Each number is 128 + 24 x the weight over the matrix's rms, rounded and kept within 0 to 255. Layers, rows and columns count from 0.

# layer 6 attention query, 128x160, rms 0.0814, rows 124-127, columns 0-39
[[110 107 138 142  93 121 158 103  68 146 100 156 141 187 133 106 146 158  77  64  98  48 116 148  79  56  99 183 144 157 112  93  98 128  80 144 104  41  81 124]
 [163 117 131 126 161 132 153  83 205  99 168  96  92 100 112 134 125 122  95 156 102 182 163  97 106 145 130 141  69 184 103 158  44 150  32 181 133 106 153 148]
 [116 123 124 141 140  95 172 127 125 100 119 103 115  94 121 149 162  76 168 127 122 148  42 192 179  32  97  65 123 185 183 128 131 131 112  92  76  92 156 172]
 [ 79 114 133 119 146 127 135  98 111 144 112 159 163 110 146 129 134 131 107  97  86 215  66 158 147 147 143 134 210 179 203  99  82 129 197 155  63  73 106 138]]
# layer 6 attention key, 128x160, rms 0.076, rows 124-127, columns 0-39
[[128 103 143 140  89 116 177 108  93 137  99 133 125 174 125 108 144 160  88  52  99  48 117 166  79  84 104 187 141 154 122  94  98 141  92 136 101  50  82 135]
 [122 118 139 128 167 136 119 121 160 126 125 122 130 101 113 134 105 120  84 157 101 194 186  57  81 143 127 155  75 185 109 171  57 171  15 191 136 100 116 117]
 [ 95 146 125 139 125  95 162 137 108 102 113 115 121  93 124 155 162  56 176 129 121 136  45 199 162  42  92  66 131 180 174 113 142 146 122 108  78  98 148 168]
 [ 78 130 141 130 143 125 146 110 121 151 127 134 155 116 158 116 145 145 112  98 101 211  63 166 146 132 138 129 215 187 199  87  90 125 192 148  68  73 142 144]]
# layer 6 attention value, 128x160, rms 0.0772, rows 64-97, columns 0-39
[[107 121 145 117 102 132 147  97 124 138 164 118 136 117 142 138  97 103 114 102 124 138 141 140 126 101 108 108 121 101 152  96 134 120 114 112 143 158 155 145]
 [144  95 154 118 146 145 113 190 149 145 130  94  89 104 128 133 116 113 120 121 141 163  98 115 114 127 137 115 128 126 139 141 137 108 149 135 169 143 142  89]
 [151 127 147 118 143 131 109 197 154 142 109 112  99 115 150 152 146 124 124 121 154 136 129 108 121 129 132 131 147 110 155 132 145 120 135 154 126 124 113 106]
 [145 115 131 119 128 147 113 208 140 142  93  89  95 111 135 144 136 150 121 138 126 123 120 116 113 103 138 120 133 130 134 117 127 121 100 197 118 113 129  88]
 [160 107 150 150 133 127 172 176 133 134 126 133 147 110 126 160 136 120  96 107 108 112 121 145 122 114  91 115 159 123  78 141 161 137  97 134 162 116 134 128]
 [ 98 128 122 148 117  89 139  66 104 116 161 162 179 177 106 100 121 118 146 116 111 112 138 156 149 128 106 132 122 144 118 105 119 135 136 105 133 138 140 196]
 [120 175 103 147 108  98 173  96 137 130 102 108 117 107 153 134 139 158 108 105  93 116 116 167 142 144  84  99 201 154 143 126  91 141 188 124 131 111 132 101]
 [160 109 124 118 148 170  95 159 133 152 131 149 109  85  96 184 102 114 109 157 126 122 120 126 123 152 125 135 144 116 109  96 162 119 126 167 146 113  87 118]
 [109 146 150 111 108 130 159  64 128 107 158 161 170 157 131 137 120 125 120  98 126  91 147 165 112 125 145 142 142  87 115 157 128 136 120 111 105 132 134 148]
 [110 171  96 124 121  95 174  80 125  92 104 144 149 135 151 105 193 151 124 126 128 131 124 129 134 160 147 133 103 131 134 130 132 137 168 117 118 119 109 146]
 [ 97 134 139 127 126 123 104 151 117 118 152 163 149  85  95 143 114 107 127 154  97 141 138 137 125 117 144 139 110  65 143 114 158 131 115 145 121 121 154 147]
 [145 104 107  91 160 148 142 177 156 122 118 124  99 106 115 146 172 125 127 144 179 125 122 128 140 148 142 166 132 136 154 132 164 124 131 107 156 135 107 104]
 [151 133 149 106 142 154 125 210 144 140 117  80  83  86 145 135 131 127 113 120 143 144 109 104 113 130 139 107 135 136 151 144 129 124 128 148 143 128 125  82]
 [132 112 114 116 134 143 122 123 114 113  92 118 133 132 124  95 134 135 192 144 130 158 115 124 210 122 132 103  58 155 142 113 126 124 168 110 111 158 135 169]
 [ 90 128 115 157  97  98 125  91  90 152 125 130 168 130 142 102 141 147 155 154 163 106 115 138 142  96 132 140 139 115 136  98 124 146 119 136 119 147 135 134]
 [109 117 133 108 120 129  90 106 125 114 122 176 165 139  86 102 135  88 148 145 116 118 152 121 123 165 134 128 146 133  87 136 128 133 137 125 176 125 137 129]
 [128 138 129 137 108 132 161 126 110 114 102 141 136 166 147 125 135  97 112 121  86 142 128 166  70  95  92 142 150 108 103 147 126 120 141 145 123 161 145 126]
 [ 86 134 145 122 132  98  95 155 137 156 137 120 138 164 159 163 154 120 110  96 175 125 154  80 110 126 209 175 103 110 148 100 100 125 131 117 109 149 143 189]
 [119 153 152 115  85 123 167 115 103 116 139 123 137 178 134  73 111 166 127  93 112 144  75 142 144 124 115 132 139 162 139 170 105 124 169 134 119 118 138 112]
 [152 131 125 126 136 147 112 175 141 164 116  76  95 117 160 123 140 138 131 148 143 167 112 101 129 110 133 123 138 122 166 123 135 130 141 162 113 124 115  95]
 [113 133 109 147 125 101 160  73  95 122 136 159 153 152 115 133 132 154 117 146  91  79 120 132 106 142  95 149 125 134 101 119 127 142 113  95 104 107 124 151]
 [119 144 123 100 125 128 198 114 137 107 157 113 130 153 142 134 180 175 113 107 116  99 111 155 105 142 156 137 126 145 105 141 126 137 104  67  93 127 146 156]
 [148 106 125 143 133  98  85 144 143 125 122 110 111 160 120 114 144 128 132 127 174 141 165 104 121  72 125 170 124 133 112 138 106 125 160 142  82 141 106 120]
 [142 110 116 106 151 130 128 175 135 141 125 115  76 114 129 140 131  89 133 111 195 152 107 117 110 114 133 141 134 152 142 109 121 132 131 151 137 128 130 120]
 [144 125 119  66 117 159 119 180 114 147 158 117 143 120 134 142 108 132 140 132 104 120  94 138 121 139 113 113 120 115 141  58 151 123 122 135 131 125 122 132]
 [106 140 114 108 116 117 145  48 114 110 136 152 178 135 130  85 174 146 174 141 146 114 159 154 148 132 123 120 108 134  85 127 120 147 139 109 101 135 119 157]
 [130 156  98 134 126 125 143 110 130 115  98 140  92 121 144 139 147 109 126 122 132 166 125 152 144 105 108 138 118 148 169 120 153 129 161 101 117 140 128 132]
 [106 144 119 137 108 101 150  35 104 106 160 181 187 167  99  89 119 126 154 108  97  98 137 151 138 133 114 131 134 161  95 109 117 133 134  88 130 135 137 190]
 [132 107 152 103 145 191  84 138 124 136 141 145 110 132  70 128  92  97 161 135 126 155 111 139 140 133 174 168 206 185 142 153 148 122 116 133 166 132 159 116]
 [105 148 129 153  96 102 132  86  91 134 140 159 195 143 129 110 129 123 150 135  87 115 153 166 138 113  93 113 149 115  98 123 139 131 134 107 110 139 141 148]
 [112 146 126 128 132 100 147  74 123 110 147 173 172 148 126 132 134 133 123 118 118 121 138 142 126 145 124 158 139 119 119 111 123 134 156  83 134 141 121 176]
 [146 114 147 156 137 123 131 161 116 123 100 134 164 153 110 140 124 139 137 149  48 147  98 131 114  91  83 163 151 110 116 121 125 134 147 110 130 136 120 133]
 [ 95 148 114 157 102 132 172  79 107 101 131 140 153 146 130 122 110 149  94 111 113 100 127 142 101 117  90 139 127 110 130 140 116 140  95 134 121 123 107 105]
 [133 113 120 111 125 140 104  85 119 120 151 144 149 112  83  97 146 149 161 212 104 143 126 164 136 146 115 134 124 110 110 106 197 132 144 138 127 156 146 130]]
# layer 6 attention output (transposed), 128x160, rms 0.0798, rows 64-97, columns 0-39
[[162 146 136 112  73 119 108 109 136 127 139 147 125 122 127  75 130 128 120 144 114 135 103  92 143 159 121 149  90 133 113 157 125 143 117 130 114 107 122 115]
 [102 113 131 125  88 112  73  43  89 121 103 182 181 157 130  80 147 124 125 140 112 133 171 143 138 125 126 129 121 137 131 124 122 145 100 127  73 120  77 122]
 [107 124 113 168  97 112  96 104  68 163  96 144 173 129 125 103 102 113 118 162 130 132 136 109  92 107 132 121 111 145 130 122 126 127  85 123 125 120 121 140]
 [102 131 140 128  90 115  98 110  64 129 104 174 192 148 151 116 137 109 120 137 137 148 139 104 136 129 115 119 129 119 141 134 145 174 125 114 148 137 113 135]
 [126 182 107 136 202 133 101 122 109 139 120 122 135 118 181 120 135 139 119 148 112 136 141 138 150 121 150 120 105 139 135 127 101 155 104 131 104 114 103 139]
 [182 120 119 106 164 154 191 144 209 133 171  81  38  88 106 158 121 141 129 118 118 122 140 147 133 158 141 132 124 109 107 135 124  97 142 131 114 127 139 125]
 [154 110 110 151 100 117 132 174 141 138 130  94 119 148 158 126 159 128 128 125 136  95 133 102 135 113 177 154 109 147 107 138 153 150 106 157 136 137 126 148]
 [100 152 130 134 188 117 130 131 122 114  88 134 150 129 168 134 122 152 150 118 123 156 138 133 137  90 148 131 126 120 155 166 119 133  81 107 129 128 134 132]
 [173 137  78 158 112 131 136 132 158 125 142  93 109 109 119 113 128 121 136 161 173 137 119 127 124 150 112 116  99 163 127 116 126 139 149 123 131 127 113 119]
 [143  93 115 149  94 128 111 185 139 156 146  65  85 131  96 162  90 108 142 112 153  93 128 101 124 126 119  98 151 155 140 122 132  99 153 124 127 129 137 151]
 [140 135 120  89 120 148 169 164 131 165 115 148 121 161 127 159 119 153 151 112 137 110 110 106 102 119 126 170 113 167 109  87 116 147 130 113 135 119 149 157]
 [103 131 125 160 134  82 100 126 110 159  92 114 136 141 147 134 101 116 145 119 104 133 135 144 119 118 117 114 136 112 141 126 134 123 115 141  92 108 124 136]
 [ 90 115 127 132  91  93  69  90  54 140  94 182 206 159 139  90 145 108  94 153 123 132 145 125 114 106 124 126 124 150 120 126 145 164 112 126 123 125  93 126]
 [129 112 153 121 153 109 117 106 133 114 158 134 109 138 124 138 165 132  96  84 129 104 154 124  94 132 129 124 124 109 130 151 129 127 112 126 161 136 120 101]
 [139 142 181 112 111 166 159 148 158  74 190 145 107 131 145 124 122 120 116 130  93 157 155 132 161 164 115 118 115  94 119 132 130 141 136 134 133 122 145  68]
 [141 128 122 117 171 130 163 106 154 113 168 115  95 122 144 142 112 150 142 104 131 109 116 186 148  92 119 104 146 146 163 119 129 112 153 117  84  95 118 161]
 [136 144  72 135 123 154 118 121 118 161 139 125 115 126 137 129 128 175 126 124 155  91  91  98 151 125 141 125 100 137 128 122 143 156 105 117 136  81 140 145]
 [168 118 143 130  69 138 103 125 136 146 117 129 125  98  93  94  91 114  99 141 110 133  97 122 115 152 114  98 160 172 114 152 153  89 165 120 136 118 134  79]
 [138  78 122 105  69 131 146 113 149 109 171 128 124 113 104 127 140 116 128 128 126 108 156 117 120 131 149 112 105 104 126 101 138 154 138 111 130 156 101 124]
 [ 86 121 166 144  59 109  95 108  53 109 109 178 192 136 126 112 134 107 113 141 135 117 148 108 127 140 132 127 103 113 116 140 145 139  76 131 148 142 123 100]
 [121 169 121 104 148 207 157 220 178 106 108  99  92 129 137 170  98 155 142 118 148 140 136  90 166 141 156 118 150 106 124 141 125 139 148 142 202 138 116 119]
 [139 118 104 149 119 141  85 158 132 163 104 107 118 114 128 143 146  94 109 144 150 133 143 130 127 150  92 129 143 139 106 123 131 184 158 163 162 133  91 112]
 [113 139 170 130 150 146 104 100  79 160 118 142 141  96 112 133 115 114 122 130 125 158  91 127 110 198 134 134  97 110 165 128 126  69 122 147 154 133 130 166]
 [114 151 136 171 155 114  98 112 112 157 107 118 153 138 142 119 132 142 103 143 113 103 128 175 152 136 137 126 142  89 102 143 153 120  86 124  99 141 143 103]
 [130  90 124 110  89 129 139 108 129  84 151 150 124 125 141 112 124 124 163 123 129 136 149  93 131  93 140 156 126 108 127 126 150 193 105 137 132 130 173 120]
 [149 114 129 137 118 134 165 147 142 107 176 112  85 140 110 178 117  97 102 121 111 134  93 141 112 148 109 120 112 108 170  93 131 121 138 112 160 107 153 139]
 [142 107 101 129 135  96 108 156 132 152 125  95 116 127 136 117 111 150 146 107 112  71 133 105  93 121 142 112 121 119 139 153 130 107 131 133 124  85 130 151]
 [210 108 124 104 189 142 183 162 254 135 183  47   5  78 107 197 105 138 120 120 133 129 133 150 130 138 126 122 117 103 128 121 121 114 159 133 121 131 141 147]
 [130 155 160 111 152  76 174 107 129 148 126 133 135 120 148 120 125 130  94 120 137 122 137 156 122  95 123 106  81  97 117  95 118 120 101 128 110 120  95 120]
 [162 130 131  84 158 177 165 141 173  86 188 117  79  94 131 136 107 134 123 112 132 125 106 105 122 124 148 154 100 152 136 105  97 124 136 122 174  88 141 164]
 [170 149 103 142 145 143 168 178 195 148 125  60  60 108 102 159  91 133 134 133 132 105 112 109 126 139 142 118 120 151 121 133 128  63 102 137 130 109 137 117]
 [115 161 116 132 164 141 140 146 137 130 126 127 109 116 147 134 104 145 120 118 171 104 164 108 127 146 166  96 106 127 153 136 138 119 104 138 133  94 102 124]
 [117 168 121 114 125 159 126 183 167 150 135 103 119 130 137 145 118 147 148 160 160 124 108 109 162 145 148 134 146 144 114 141 126 168 164 123 135 151 114 122]
 [ 97 119 131 106 126 176 139 138 134 145 143 152  93 140 132 176  94 105 142  98 152 122 130 117 139 113 112 172 110  86 136  86  94 169  61 101 133 117 133 116]]